From a checkpoint of a small transformer trained on Wikipedia: learned positions.
Each number is 128 + 24 x the weight over its row's rms, rounded and kept within 0 to 255. Layers, rows and columns count from 0. The size above them is the row's rms in percent of the matrix's.

# layer 5 MLP up, 1024x256, rms 0.158, rows 505-518, columns 0-255
size [105  87 104 100  96  99 106  93 100 104  93  88 105 102]
[[166 139 141 110 160 196 139 156 126 140 148 161 101 132 163  95 168 115 127 107 109 109 114 165 131 102 118 122 135 111 135 150 122 108 135 148 112 112 104 114 112 132 101 135 112  78 164 131 190 105 129 120 115 146 116 126 125 126 117 170 137 134 147 161  90 114 148 157 151 141 111 100 141 118 156 109 135 139 147 136 132 121 123 127 124  84 133 166 131  98 145 155 180 164 107 142 140 128 110 111 137 117 103 118 130 149 142 154 155 147 161 138  91 146 143 122 131 134 121 117  90 131 159 115 148 151  85 153  97 107 150 177 100 144 145 144  98 157 114 114 106 149 100 109 142 119 172 150 142 124 126 117 152  77 194 108 189 177 114 146 141  95 141 117 113 138 114 103 161 132 168 163  94 111 146 144 144 110 127 118 144 135 108 116 145 141 139 132 113 108 113 111 107 115 132 172  90  86 136 102 145 103 107  54 113 171 183 136 123 109 122 122 101 170 155 130 104  89 175 113 142 109 120 146 114 137 162 129 140 125 123 186 128  78 128 117 109 151 149 136 121 150 120  97 124 137 157 123 125 123  88 119 111 156 107 126]
 [119 128 102 117 141 150 109 156 139 116 156 117 144 146 155 149 120  75 118 106 152 176 148 121 122 131 113 156 123 108 123 136 149 161 162 133 126  99 153 106 100 111 153 146 155  93  90 126 170 132 157 158 133 102 137 113 127  92 147  97 127 129 115 112 172 134 152  76 113 121 160 133 112 117 117 104 142  93  98 150  98 125 117 140 156 139 159 149 147  67 177 134 136 114 151 129 161  90 168 146 155 132 122  92 116 169 119 106 104 131 113 101  99 118 157 195 142 165 159 149 100 123  88  99 112 131 130 151 161 117 122 103 130 109 101  93 130  98 144 113 124 151 110 155  99 128 111 135 116 102 151 129 137  85 118 120  88 140 139 155 140 141 120 141 130 140 132 176 144 166 100  98 141 172 117 145 128  68 130 101 177 163 116 111  83 160 157 113 122 163 144 132  99 135 103 210 102 142 133 173 129 147 129 148 161 180 120 125 112 146 112 137 150 129  92 152 140 125 111 117  96 130 144 104 139 123 152 124 117 161 127 164 144 123 124 133 129  94 110 120 157 144 112 117 107 120 151 158  80  97 140 124 119 122 123 116]
 [122 124 150 125 124  98 138  78 152 153 103 114 157 139 140 181 145 161 103  95 142 106 132 127 153 117 150 132 126 151 120 131 144 120  87 125 129 127 130 110 101 124 157 127 141 160 108 143 170 106 123 186 150 171 186 122 137 156 109  73 145 102 112 117 149 132 150 118 122 144 142 102  81 133 129 109 163 101 110 132 137 136 137 131 130 125 133 137 111 150 148 176 179 130 120 140 131 136  76 101 126 137 100 156 165 149 113 151 169 111 157  75 144 109 136 121 140 129 126 120 114  87 134 119 125 173 132 127 110 129 148 111 110 169 146 123 122 122 154 152 147 110  79  65 104  99 113 154 133 131 123 158 101 143 115  97 129 148 130  91 149 171 150 172 110 112 135 120 131 151 128 147  72  94 159 144 137 130  63 142 185 106 165 111 129 155 105 164  70 124 152 130 140 123 106 138 125  98 125 169  76 100 111 120 153 115 131 160  97 145 139 119 123 117 162 182 114 123 142 171 116 148 120 111 150 157 156 112 125 129 103 124 136  77  89 135 147 127 113 100 133 165 130 122 145 126 113 119 120 114 111 146 147 138 118 128]
 [ 96 157 143 125 100 115 146 146 105 126 161 124 118 110 136  96 125 118 142 100 199 124 108 132 111 181  76 115 129 107 152 100 137 116 104 118 138 123 129  99 144  89  93 145 161 120 134 151 127 152 108  93 149 152 167 142 125 122 150 128 123 129  96  73 106 145 155 212 141 108 162 138  98 154 116 135 120 116 134 103 144 114 162  90 134 143 134 123 124 137 107 172 156 160 207 121 110 124 120 114 127 145 137 151 130 111 101 128 124 125 162 114 142 127 111 113 131 134 163 141 167 128 152  78 101 132  96 148 111  76 155 130 156 122 126 126 150  94 146 118 117 125 137 185 111 138 129 123  88 114 131 126  91  98 138 107 157 140 166  93 125 132 138 115 120 105 143 131 122 142 110 108  67 178  96 116 128  91 113 130 163 114 157 125 109 123 115 102 134 101 150 111 123 106 133 112 141 138 137 122 126 132 123 115 155 101  99 108  98 152 106 142  59  85 137  95 114 175 119  94 164 142 146 109 132 118 134  99 164 136 129 127 135 137 105 156 143  97 134 117 143 150  96 103 167 115 101  79 117 116 124 163 107 105 120 103]
 [140 152 129 140 145  98 108 140 129 128 109 159 125 158 163  95  99 163 106 144 117 147 159 136 185 180 144 129 108 156 128  97 102 145 126 131  98 199 180 141 126 161 119 197  92 141 141 108 117 167 154 118 111  82  89 123 142 110 109  92 127 120 102 127 164  98 110 120 156 130 139 140 128 105 137 110 126 183 103 128 127 122 115 124 115 121 161 151 145 163 143 149 118 121 145 116 114  88  82 129 136 144 103 155 108 112 120 111 118 115 122 127 147  82 195 138 144 122 168  90 158 133 155 154 107 113  90 141 115  76 150 106 163 153 138 117  77 116  97 150 150 101 143  65 116 150 118 135 136 101 120 157 123 108 122 110 152 132 119 149 100 136 162 136 128 156 137 142 116 164 114 104 117 100 171 136 132 110 115 187 167 101 101  97 146 144 142 119 112 122 139  90 137 140 115 137 134 111 133 165 122  94 150 149 112 129 128 130 119 115 113 155 135 124 138  95 126  80 116 101 130 159 141  80 126 111 168 116 103 155 116 132 141 107 146 125 122 112 138 148 154 143 116 118 146 148  87 140 118 118 111  92 103 131  87 115]
 [151 120 132 121 148 121  95 102 165 138 137 122  93 143 136 140 134 132 169 118  37 122 110 101 157 122 143 106 153 139 116 127 136 105 130 133 107 108 102 137  81 159 127 146  74 146 123 163 139 123  83 123  94 125 125 161 154 143 164 182 174 138 118  97 122 161 118 142 142 117 152 100 124  97 123 159 140 127 158 118 146 145 126 135 122 154 115 130 107  81 119 158 104 135 108 102  84 142 119 157 138 102  92 110 119 124 174 111 141 152  82 108 107 132 143  85  82 138 126  93 128 103 164 161 118 106 129 120  98 148 131  86 153 128 163 127 116 128 137 125 134  99 172 160 151 149 138 111 115  99 148 130 138 103  97 164 131 102 110  80 142 114 217 122 125  91 156 117 112 111 127 115 129 120 138 119  98 107 152 181 103 119 138 157 176 163  92 140 107 122  94 130 143 142 139 111 151 115 127 148 115 160 160 103 133 112 155 157 106 166 129 103 149 123 119  83 124 167 125 118 127 136 160 145 103 114 125 129 182 109 118 148 134 128 145 153 138 189 119 137 129 129 114 159 148 112 138  99 126 111 115 122 105 136 125 126]
 [147 109 142 160 112 147 122 122 140 125 152 148 155 134 147  76 169  90 114 130 153 123 146 148 110 121 109 129  91 115 125 126 134 127 120 116 103  62 108  77 139 131 133 105  78  95 170 126  99  74 117 140 132 105 104 114 100 126 167  94 187 135 142 162 153  87 114 129 163  87 123 163 123 114 141 127 131  78 158 132  90 136 138 183 136  70 150 117  84 111 157 149 123 135 139 121 108 114 173 161 146 127 105 103 137 115  97  91 119 145 144 124 115 149  91 130  97 170 131 122 116 111 107 113 156 108 174 107 122 141 133 118 153 108 140 161  83 140 146 138 166 141 163 155 138 170 107  97 141 135 146 109 113 119 106 134 143  98 144 165 116 138 140 105 169 138 149 142 102 125 140 137 144 117 155 157 109 151 127 132 175 120 128 143  98 100 121 126 152 126 165 121 135  94 145 129  82 124 158 149  82 102 167 143 121 120 125 136  98 152  95 123 111 115 115 117 137 166 128 147 139 141 107 166 149 132  77 112  90 155  98 110 125 125 147 177 120 135 160 121 137 110 112 106 118 160 105 129 125  82 145 159 150 135 128 118]
 [ 89  87 138 122 118 115  68 102 150 134  97 147 151 114 116 123  91  93 108 154 188 140 142 127 137 118 146 121 166 125 118 110 136 151 108 142 168 161 129 137 129 109 116 149 128 145 143 169  92 158 142 126 117 124 107 117 120 181 134 189 155 152 125 120 141 121 106 127 100 152 113 120 116  94 124 103 137 136  74 142 154 145 148 120 103  83 109 102 136 182 119 107 178 146 147 164 173 124 121  92 127 123 122 103 105 138 133 114 142 116 148 127 136 102 124  94 122 169  99 155 114 145 131 122  75 164 123 159 134  95 117 124 140 108 130 109 139 106 154 177 162 117 146 146  98 152 152  81  98 125  89 142 118 120 101 113 116 131 110 135 113 112 116  68 116 118  90 125  89 128 146  95 142 168 163 112 153 164 171 172 119 137 110 123 162 119 153 128 129 166 108 147 167 112 112 135 113 134 119 137 138 133 133 126 106 172 125 107 103  91 126 163 135 114 124 126 104 108 123 124 119 172 141 157 147  98 107 148 103 139 118 152 115 113 140 110 135 146 119 160 103  92  88 158 113  63 133 118 125 131  92 147 109 165 108 163]
 [125  98 131 136  65 160 121 119 165 124 149 145 135 171 109 140 113 117 112 115 143 137 131 106 138 121 136 121 137 135  88 117 145 152 135 120 169 143  81 159 149 138 148  97 149 160 161 105 150 103 109 101 136 124 137 102 142 133 103 111 136 108 133 150  92 105  94 169 102 155 161 105 123 171 148 114 136  90 130 118 155 154 165 136 147 129 115 134 169 137 156 138  80 154 103 152 128 100 121 125 136 119 140 116 146 155  93 108 148 132 147 171 113 109 141 141 151 125 104 111 136 119 107 140 113 142 105 108  80 170 104 155  34  96 103 133 156 106 123 144 124 143 135 125 127 137 153 150  91 124 140 119 140 148 140 134 116 130  92 129 139 124 139 118 182 127 127 120 104 105 130  82 115 151 122 127 114 155 131 161 136  90 144 111 126 108 149 159 108 103 125 138 155 188 119  74 102 103 142 112 102 106 149 140  89 122  78 122 139 122 158 121 119 165 135 174 147 174 173 110 120 151  78 126 111 125 157 133 118 104 101 126 175  95 140 136 167 108 136  88 139 110 111 113 156 161 124 104 125 148  96  70 130 147 139  94]
 [136 146 107 152 125 130 136 115 107 131 126 144 174 138 139 134 153 101 104  92  88 127 132 106 129 113 134  98 178 105  96 100  92 147 100 155  83 140 133 160 131 110 160 168 156 108 129 145 156 161  97 138 147 138 141 114 129 123 160 140 135  61 110 195 141 128 100 107 150 117  82 184 130 128 167 133 111 130 133 119 144 150 151  99 122 134 130 124 144 137 175  98 151  73 140 142 130 110  75  95 132 118 168 144 168 127 122 111 164 146 143 144 163 112  98 161 136 156 113  88 101  89 100  86 136 126 133 106 113  96 125 144 105 113 151 130 102 103 117  98 122 151 137 114 115 111 162 107 153 136 146 144 183 133 113 114 135 151 109 116 123 124  71 136 111 152 109 131 101 129 109  94 136 131 103 146 126 130 158 123 154 131 123 139 114  97 133 147 125 114 101 149 112 127 121 120 106 131  87 122 127 126 134 163 151 158 154 127 147 127 151 116 106 150 129 112 125 135  96 108 124  90 138 198 111 133 154 103  85 126  99  98 124 139 116 129 128  66 119 116 119 183 144 117 139  99 122 160  95 109 108 142  89 150 141 187]
 [176 132  80 175 116 132 110  94 133 131  98  84 138 120 112 150  81 127 145 102 106 157 127 118 122 127 183 136 167 143 156 140 124 114 124 115 132 112  97 112 108 158 124 152 154 124 104 105 118 145 134 135 119 138 164  98 126 116 134 132 123  97 113 110 106 116 154 114 138  99 132 118 148 148 110 112 115 146  98  76 143 104 155 130 157 165  92 134 156 143 126 103  96 143 126 147 123  98 147 148  93 108 169 101 109 122 119 139 139 114 110 150 161 116 142  65 105 102  87  89 125 100 134 127 114 149 159  91  87 134 129 134 140 124 172 113 152 145 106 110 119 138 161  99 139 151 125 154 143 129 148 129 136 128 122 110 146 170 149  86 109 148 117 114 133  96 123 145 150  94 160 154 153 138 162 143 125 128 122 160 115 124 140 161 158 147 104  97 109 112 142 104  84 135 142 126 177 112 133 151 104 104 121  78 137 154 152 176  94  80 125 106 166 101 114 136  79 124 176 132  90 120  97 119  97 122 155 168 117 123 118  97 108 109 140 137 115 191 114 160 127 119 120 152 103 108 175 135 157 105 106 153  66 143 137 123]
 [136 158 149  93 147 157 127 137 151 121 123 138  70  93  96 121  81 175 121  92 142 139 127 147 143 157 135 108 136 172 157 118 142 119 132 151 130 146  93 138 122 115 129  95 114 130 138 179  90 131 126 132 107 117 126 117 151 144 165 106 164 128 132 144 104  73 110  97 139  79 129 122 123 146 157 112 108 161 158 121 136 135 151 119 101 132 136 113 160 114 108 106 109 129 148 134 120 121 114 140 130 103 160 130 170 119 134 112 103 125 133 105 151 162 146 123 144 154 159  71 109  98 149  86 151 111 131 124 119 128 111 126 150 112 115 142 161 126 111 150 161 121 127 140 133  95 109 103 128 146 139  84 118 108 170 128  92 185 156 103 123 187  96 139 153  93 181 121 127 154  84 164 127  94  91 107 126  79 112 135 129 145  99 183 164 140 149 132 155 138 115 139 103 151 116 101 109 169 121 148 125 128 148 141 112 160 135 164 154 107 138 129  82 140 153 140 129 128 116 135 110 137 131 136 125 115  95 121 130 146  74 149  99 125 101 117 143 151 102  98  97  95  79  40 114 115 123 129 132 125 157 161 119 123 152 145]
 [125 135 138 123 151 129 154 123 116 120  98 144 130 151 159 146 124  72 132 127  99 146 107 138 142 134  94 103 157 142 133 139  89 126 104  92  94 103 140 122 169 126 105 181 111 107 103 129 142  64  99  94 107 120 167 124 102 124  70 151  95 134 148 133 139 146 154 135 104 106 139 137 110  95 104  98 106 143 141 125 141 148 127 150 141 100  88 130 148 129 128  92 109 127 133 144 139 130 137 148 129 131 136 163 133 144  87 134 104 188  98 166 122 117  74 120 138 140 101 115 155 112 151 113  92 136 123 100 168 157 104 153 118 151 136  95 128 141 154 137 163 140 132 142  81 122 124 111 133 152 105 173 122 130 137 125 171 163 110 120 173 126 143 171 152 117 129 154 118 148  79 119 127 131  87 121  94 137 126 105 188 161  94 122 125 133 194 155 114  99 125  94 167 112 121 138 143 144 142 137 120 104 140 164 103 145 104 110 106 138 137 149 126 123 149 129 161 135 106 123 144 127 107  89 152 123 162 104  87 150 139 143 132  86  95 121 108 123 137 177 140 127 113 149 193 119 163 156 115 164  99 146 161 144  97 102]
 [161 128 139 124 127 134 109 138  93 144 107 105 138 103 150 144 145 150 128 133  84 118 113  80 101 136 149 157  69 117 157  90 114 118 139 154 125 143 149 144 124 131 122 116 129 135 107 141 118 121 130 139  95 148 130 160 109 128 124 146  77 140  99 139 164 156 141 198 121  98 115 105 180 122 166 124 141 137 109 144 145  86 120 138  97  97 124 121 150 121 143 147 154 138 124 164 159  88 147 116 126 135 123 118  72 194 137 137 135 188 128 130 138 173 122 168  86 136 135 143 146 145 146 107 145 108 111 118  74 117 112 104 117 157 115 128 110 153 168 100 151 105  97 167 191  96 135 117 119 160 140 129 110 157 113 113 127 179 156 102  92 120 123 136 117  98 138 135 134  99 123 128 157 117 159  92 106 149 138 145 145 139 108 105 129 179 137  85 143  77 150 127  93 128 138 134 102 115 156 128 125 122  96 137 107 103 139  93 101 133 112 135 145 116 165 104  73 151 133 147 125 151 114 177 139 151 183 139 128 114  95  97 156 131 132 103 104 138 118 164 109 136 108 103 141 140 123 129 149 114 105 119 173 144  96 114]]
# layer 5 MLP down (transposed), 1024x256, rms 0.163, rows 505-517, columns 0-255
size [106  88 103 101  99  97 101  92 105 104  93  84  97]
[[134 122 140 114 110 133 139 108 144 107 107 126 108 123 126 124  91 120 132  79 125  99 126  77  81  99 136 141  97 123 127 109 124 139 150 130 179 118 149 148 138 158  85 127 113 111 109 103 108 104 113 125 125 100 148 106 124 128 157 135 106 124  98 153 174 132 130 127 126 164 178 107 147 123 106 159 125 130  66 109 118  98 106 149 143 166 142 118 101 147 161 108  79 156 147  96  95 149 141 159 115 149 136 133 134 187 148 103 137 115 120 108 115 140 131 135 133 114 153 123  95 124 145 153 129  95 136 122 124 170 116  85 149 137 114 175 183 112 123 129 122 140 139 121 150 146  99 159 102 107 194 141 165 146 118 150 110 112 122 159 161 152 133 123 108  81 120  73 124 107 107 164 163 122 118 139 111 101 156 162  87 137 134  99 146 146 133 103 115 148 154 156  85 132 127 107 144 176 131 184 161  98 170 163 111 128 124 142 146 146 123 120 130 121 129  91 143  98 116 108 151 152 119 149 161 156 144  87  94 124 154 131 151 158 116 131 184 143 140  76 145 129 129 130 115 132 121 134 155 111 143 120  68 100 146 111]
 [138 179 150 181 144 113 136  91 106 148 121 106 128  85 124 165 129 149 135 137 137 119 183 106 167 179 132 135 134 162 143 136 115 131 140 143  93 128 120 140 122 110 190 141  99 139 120 119 136 129 133 119 115 109 132 155 116 156 119 105 144 137 156  77 109 129  82 101 145 155 147 128 141 122 155 134 129 148 153 138 117 176 117 166  96 117 129 160 109 139 147 122 125 127 153 121 158 160 130 146 110  96  96 142 128 106 153 128 142 132 135  92 132 123 130 190 175 127 112  92 100 182 124 157 146 136 139 117 140 146 123 121 111 123  89 124 151 127 103 130 111 185 137 132 138 127  94 102 101 138 124 118 145 145 152 123 153 173  90 127 141 127 112 135 138  87 113 139  99 182 129 192 111 170  96 160 106 138 164 134 152 108 146 144 135 139 143 130 118 141  97 142 165 147 133 117  70 129  77 100 118 144 138 111 121 131 109 119 108 146 135 132 133 146 133  75 128 115 156 107 101 115 116 158 108 157 131 152 156 156 122 115  91 130  94 104 185 154 125 131 120 142 127  96 107 108  89 143 174 137 131  84 104  83 107  85]
 [124 138 132 163 121 151 156 145 134  92 101 142 149 108 115  89 136 124 133 124 133 137 121 160 140 149 119 181 111 145 114 126 145  76 168 167 130  98 186 124 154 117  92 116 157 140 111 166 179 143 139 168 138 141 167 142  81 125 145 128 140 117 122 130 143 144 123 147 112 129 158 121 117 131 107 130 153 153  74 115 120 123 127 130  95 150 133  91 157  65  91 109 125 114  94 116 170 110 121 151 140 101 162 153 125 133 150 117 132 145 138 140 123 124 149 152 127 132 125 104 104 171  96 107 106 153 136 134 133 119 123 125 144 119 132 126 108 143 143 144  76 112 125  82 123 141  98 150 144 154 153 101 150 149 131 141 150 126  91  59 112 139 120 161 132  93 113 118 128 146 172 122 133 132 157  94 142 126 106 111 116 144 108 102 119 132 154 146  91 149 168 144 155 137  64 157 126  94 100 116 162 128 149 120 141  99 113  94 107 139 144 122 123 170  91 129 130  89  87 119 146 153 145 106  91  89 125 100 161 104 166 121 144 127 108 148  92 161 118 121 145 139  94 181 141 103 167 107  88  97 129 127 179  92 127 134]
 [ 87 119 136 133 106 153 160 147 147 115 140  98 104 144 154 161 153 154 132 113 138 138 163 150 122 138 112 124 153 152 113 136 152 107 131  92 161 164 122 107 115 123 142 113 115 131 147 149 140 154 109 118 150  81 144 133  91  90 184 134 104 156 148 124 124 153 103 123 114  96 131 126 147 139  99 105 160  97 136 178 149 133  91  88 153 146 152 121 138 136 158 138 131 107 201 144 113 104 140 142 106 123 135 120 100 139 149 154 102  98 134 121 129 135  85 141 131 131 122 131 126 115 115 171 140 125 147 141  91 155 123 119 151 143  68 138  76  85 139 129 156 113 101 111 140 127 140 122 155 103 155 133 160  88 107 105 143 171 112 139 155 106 108 106  87 105 105  96 128 146 137 162 103 138 123 137 119 155 169 174 119 170 120 147 113  95 161 126 156 103 156 113 119 166 110 139 167  97 163 142 140 141 119 111 161  97 101 101 152 135 121 134  96 143 133 134 120  93 105  71 165 146 178 124 136 115  93 121  92 131 142 118 156 150 125 103 137 108 173  62 106 132  95 111  96 138 116 117 128 137 114 140 118  99  73 137]
 [143 148 151 157  83 144 136 148 134 173 144 152 155 130 171 113  95 143 113 148 104 135 160 123 109 101 119 126 102 159 120 146 123 160 105  89 112 152 139 160 127 101 152 137 121 139 147 118  83 132 162 152 160  79  66 133 114 107 105 117 128 146 117 164 104 121  76 138 144 119 136 134 149  90 133 103 107 165 111 129 103 132 160 143 101 135 142  91 141 132 141 103 146  95 139 150 166  76 146 180 161 142 169 137 131 152  97 167 165  97 114 166 128 109 161  97 155 116 134 163 155 164 128 114  99 166 152 164 125 127 106 142 120  92 122 125 103 132 128  97 145 136 135 103 112 133 134 116 114 165 131  89 131 129 124 134 140 114 125 125 104  98 125 130 119 119 115 109 130 155 122 133 106 132 137 150 161  91 164 134 146 153  80 103 105 136 132 133  96 151 105 135 152 104 135 113 138 174 124 140 114 112 186 140 181  84 131  77 147 101 137 137 108 147 129 172 107 109 136 138 120 161  91 118 120 129 131  79 135 151 187 142 158  94 129 118 107 115 149 125 126 126 102 155 116 111 101 173 161 104 107 148 125  84 116 110]
 [127 157 173 116 172  67 107 111 115 149 121 127 132  94  96  94 135 133 131 154 138  96 151 137 129 182 155 129 133  88 117 125  96 125  95 124 166  92  96 146 140 144  98 129 180 123 149 117 149 120 165 146 178  74 162 127 106 147 135 127 143 142 112 115 120  95 177  92 153 118 147 119 118 133 142  82 121 146 124 109 128 106 100 107 130 129 138  85 126 137  98 102 174 100 113 125 146 120 110 122  81  98 153 111 153 134 126 117 153 150 167 144 118 125 138 148 107 109 114 130 100 179 122 141 145 130  99 119 135  99  88 124  96 150 101 146 103 121 162 147  93 118 192 108 145 110 120 121 136 149 113 115 139 138 151 111 135 177 124  54  86 143  90 121 148 150 131 131 161 141 140 143 133 135 149 114 163 117 108 113 137 110  88 114 126 110 170 133 101 122 136  97 101  82 122 115 117 106 142 124 128 113  67 115 150 124 105 104 185 113 165 145 121 115 118 141 178 134 133 151 123 130  99 122 113 110 116 129 120 106 141 161 128 101 106 127 106 116  83 165  93 136 160 107 113 118 101 146 136 160 103 137 144 109 108 123]
 [139  65 116 151 107 179 121 133 139 125 142 107 158 141 166 134  94  95  87 131  97 114 138 103 158 105 117 170 136  93 107 149 114 132 127 141 117 138  71 138 134 128  92 116 143 142  96 135 102 110 142 138 120 131 133 158 151 125 179 120 154 105 133 126 136 149 154 136 117 117 141 135 111 149 119 138 146 153 110 106 147 134 131 180 147 115  89 116 111 100 146 168 124 154 132 147 112 129 141 129  98 119  98  71 119 161 122 103 168 124 132 140 100 113 127 145 127 168 122 117 133 189 108 119 135 128 106 116 137 181 144  99 159 140 128 182 137 156 116 115 186 126  88 158 135 143 101 129 106 144 147 147 102 108 121 145 113  64 131 135 114 133 177 114 141 115  90 112  79 110 171 160 158 123 134 105 143  96  54 119 128  85 180 121 111  96 137  67 133 110 153 124 117 119 139 111  82 140 152 128 146 115 170 110 128 127 158 100 154 117 130 117  97 160 123 110 147 119 114 124 152 144 137 116 107 145 142 176  94 142 155 110 107 136 114 117 145 148  90 143 126  80 106 135  88 120 123 122 149 140 146 139 140 134 115 117]
 [159 117 159 125 126 113 122 120 148 109  83 123  80 135 138  90 136 155 161 124 101 109 127 124 113 157 117 139 120 151 129 132 117 141 160 128 108 135 132 123 136 121 136  88 140 112 178 117 168 129 171 127 137 106  82 175 128 119 143 140 159 114  96 150 135 136  93 121 137 186 153 111 140 140 129 149 112  98 126  88 177 139 121 144 118 139 147 139 119 112 117  94 141 111 103 105 142 132 100 107 115  95 137 132 168  96 122 137 161 160 107 109 159 131 127 117 137 169 153 188 166 155 127 120 135 109 122 139 168 130 143 158  77 103 156 128 102 148 160 121 147  82 169 121 147 150 147 146 139 126 145 162 120  86 116  79 170 140 165 132 128 161 125 111 104 176  96 179  96 152 120 111 127 163 144 124 174 129 134 128 112 140 146 119 131 148 153 143 131 128 135  77  71  84 140  98 143 135 144 132 125 159 104 125 115 120 136 124 155 109 123 132 115 123  96 147 131 100 116 129 156 178 199 103 163 122 135 127 113 169 125 137 111 134  93 140  99 135 155 144 118 110 169 140 105 101 155  87 107 129 156 173  97 118 116 152]
 [138 127 154 128 140 113 109  76 135 147 119 134 150 152 160 106 115 132 113 175 114 104 140 152 124 120 130  96 154 135 150 140 144 141 132 133 153 145  97  51 132 156 102 117 110 137 161 186 131  95 128 122 131 121 113 142  89 125 151 108 116 147 126 129  81 125 150 119 169 175 105  85  93 150 128 126 133 111  98 117 161 111 120 100 117 130 133 117 138 157  77 149 162 130 122 134 162  89 134 137 105 118 130 127 134 157 101 134 130 129 110 170  96 109 116 146 102 159 103  91 110 155 161 162 115 141 123 145 158 145  92 151  87 112 108 127 143 152 110 156 124 141  88 166 132 124 177 143 100 157 149 140 131 128  88 146 159 143 163 161 113  77 123  78 167 112 110 118 145 111 160 126 107 173  95 132  92 128 116 128 107 123 122 113 121 168 124 128 102 121 120 146 136 167 161 113 136 111 109 104 130 109 105 167 118 123 123 133 167 133 138  79 112 116 133 134 140 157 128 137 111 193 155 114 118 103 167 117 131 142 120  74 152 171 142 152 153 121 108 130  97 166 152 185 112 160 135 143  84 133 125 105 153 140 124 111]
 [106 139 111 122 139 160 144 167 118 170  94 130 175 139  84 119  96  97 170 154 100 127 112 133 157 120 121  78 101 105 163 106 112 167 109 162 108 105 140 122 106 145  71  98 108 149 139 119 120 152 132 127 110 121 165  97 112 149 149 146 124 185 112 109 152 119 118 153 158 114 156 137 101 143 123 120 108 130 135 138  83 118 121 126 147 139 108 113 113 122 126 137 114 154 182  97 140 116 120 162  98 122 135 161 119 121 117 123 128 172 104 137 116 123 102 159 133 125 131 129 136 120 151 136 118  81 131 127 168 129 112 134 146 114 126 169 128 131 154  98 109 121 109 121 126 198 122 103 153 134 100 126 122 117 148 159 141 131 103 102 124 141 124  99 119 126 149 176 154  89 122 138 113 134 197  81 126 143  89 139 128 139 115  85 147 145  95 102 117 124 195 132 125  96  96 176 140  97 170 174 107 112 135 150  88 109 139 153  93 133 138 167 142 121 126 154 118 190 144 120 133 113 106 113 135 155 109 116 110 127 114 147 128 137 159 129  76 134 163 136 157 129  77 113 140 116 113 114 136 147 125  80 161  91 124 112]
 [ 72 155 108  87  83 134 153  92 158 140 118 111 116 124 100 120 120 147 137 130 136 140 166 150 167 144 143 117 152 134  69 127 129 107 154 148 145 157 135  98 176  88 136 127 125 128 126 134  78 107 105 161 115 115 165 114 144 149 151 101 110 107 144 106  96 159 151 120 108 120 127 159  96 148 157 106 104 118 118 116 132 118 127 128  97 111 169 138 141 109  84 165  90 106 149 158 164  66 101 126 110  98 146 128 107 154 146 107 109 145 148  94 145 158 124 113 123 129 134  74 164 165 116 140 101  98 107 137 118 113 130 160 176 108 129 136  54 103 130  83 103 176 158 102 119 141 113 113 125 105 139 102 150  99 103 119 139 112 123 163 142 116 145 121 145  87 156 127 134 103 109 133  99 124 129 150 112 102 141 177 101 154 134  86 150 124 139 111 176 127 137 142 125 131 125 131 127 164  89  93 143 136 114 145 107 144 130 146 141 116  94 123 133 139 131 143 120 118 104 152 140 109 138 132 198 110 101  95 132 133 131 139 132 120  84 154  96 115 117 133  94 152  94 144 109 116 146 129 131 115 170 116 115  94 155  76]
 [134  87  91 132  90 176 114 139  97 117 114 142 155 132 144 131 137 133 119 150  95 132 184 152 124 110 102 150 167 133 123 145 137 113 122 147 157 112 152 142 145 112 107 127 123 158 113 173 102 133  84 140 114 140 143 118  97 150 100 142 113 122  93 161 118 154 130 120 115 105 135  84 184 112 123 128 127  82 109 160 108 119 121 119 150 129 133 130 121 165  78  94 119 112 138 129 152 153 101 102 143 126 124 155 129 119 104 104 146 133 131  97 122 132 122 149 132 160 116 168 117 137 108 123 137 108 114 110 160 103 136  99 152 115 180 107  93 133  85 136 150  76 142 121 130 134 130  85 143 128 122 173 163 133 153 143 163 101 125 161 138 145 153 183  79 170  70 151 106 122 154  62  95 163 159 124 114 144 183 129 148 151 100 106  79 182 122 138 124 140 150 119 146 117  94 144 124  97 151 114 148  99 162  87 137 149 127 106 130 137  87 150 160 130 141 146 153 110 149 112 118 103 127 124  89 141 163 144  99 107 148  98 145 121 127 111 119 135 107  80 121 136 150 170 126 117 101 114 144 155 111 134 165 119 139 121]
 [102  93 135 155 115 125  94 141 159 106 108 130 130 133 122 138 115 139 133 148 161 152 139 152  94  79 162 127 117 112 126 118 150 122 119 123 119 126  95 158 168 140 165  97 174 129 129 137 147  99 158 132 142 169 140 133 149 138 146 109 140 131 104 135 133  66 114  85 132 119 136 121 139 138 142 145 117 160 119  84 182 117 161 128 117 123  89 131 158 132  94 125 133 163 117  98 159 113 146 108  86 129 142 110 103 152  90 143 130 136 146  60 205 125 127  88 107 107 138 134 116 155 115 129 128 116 122 130 119 151 179 157 148  93 143 156  59 139 157 134 135 113 115 103 126  79 127 130 116 163 128 110 102 172 128 150 137 109 124 167 184 172  87 192 126 137 101 133  99 114 151 140 142 145 118 156 113 130 124 116 104 103 127 125 140 147 150 106 128 145 100 149 170 166 145 132 105 117 145 117  82 138 131 103 122 108 134 124 153 106 140 136 129 109 143 136 132 171  70 128 130 141 122 116 162 116 125 145 138 131 123 167 106 169 102 130 150 124 181 162 161 124 102 124 131 164 111 157 149 110 110 104 123 124 109  89]]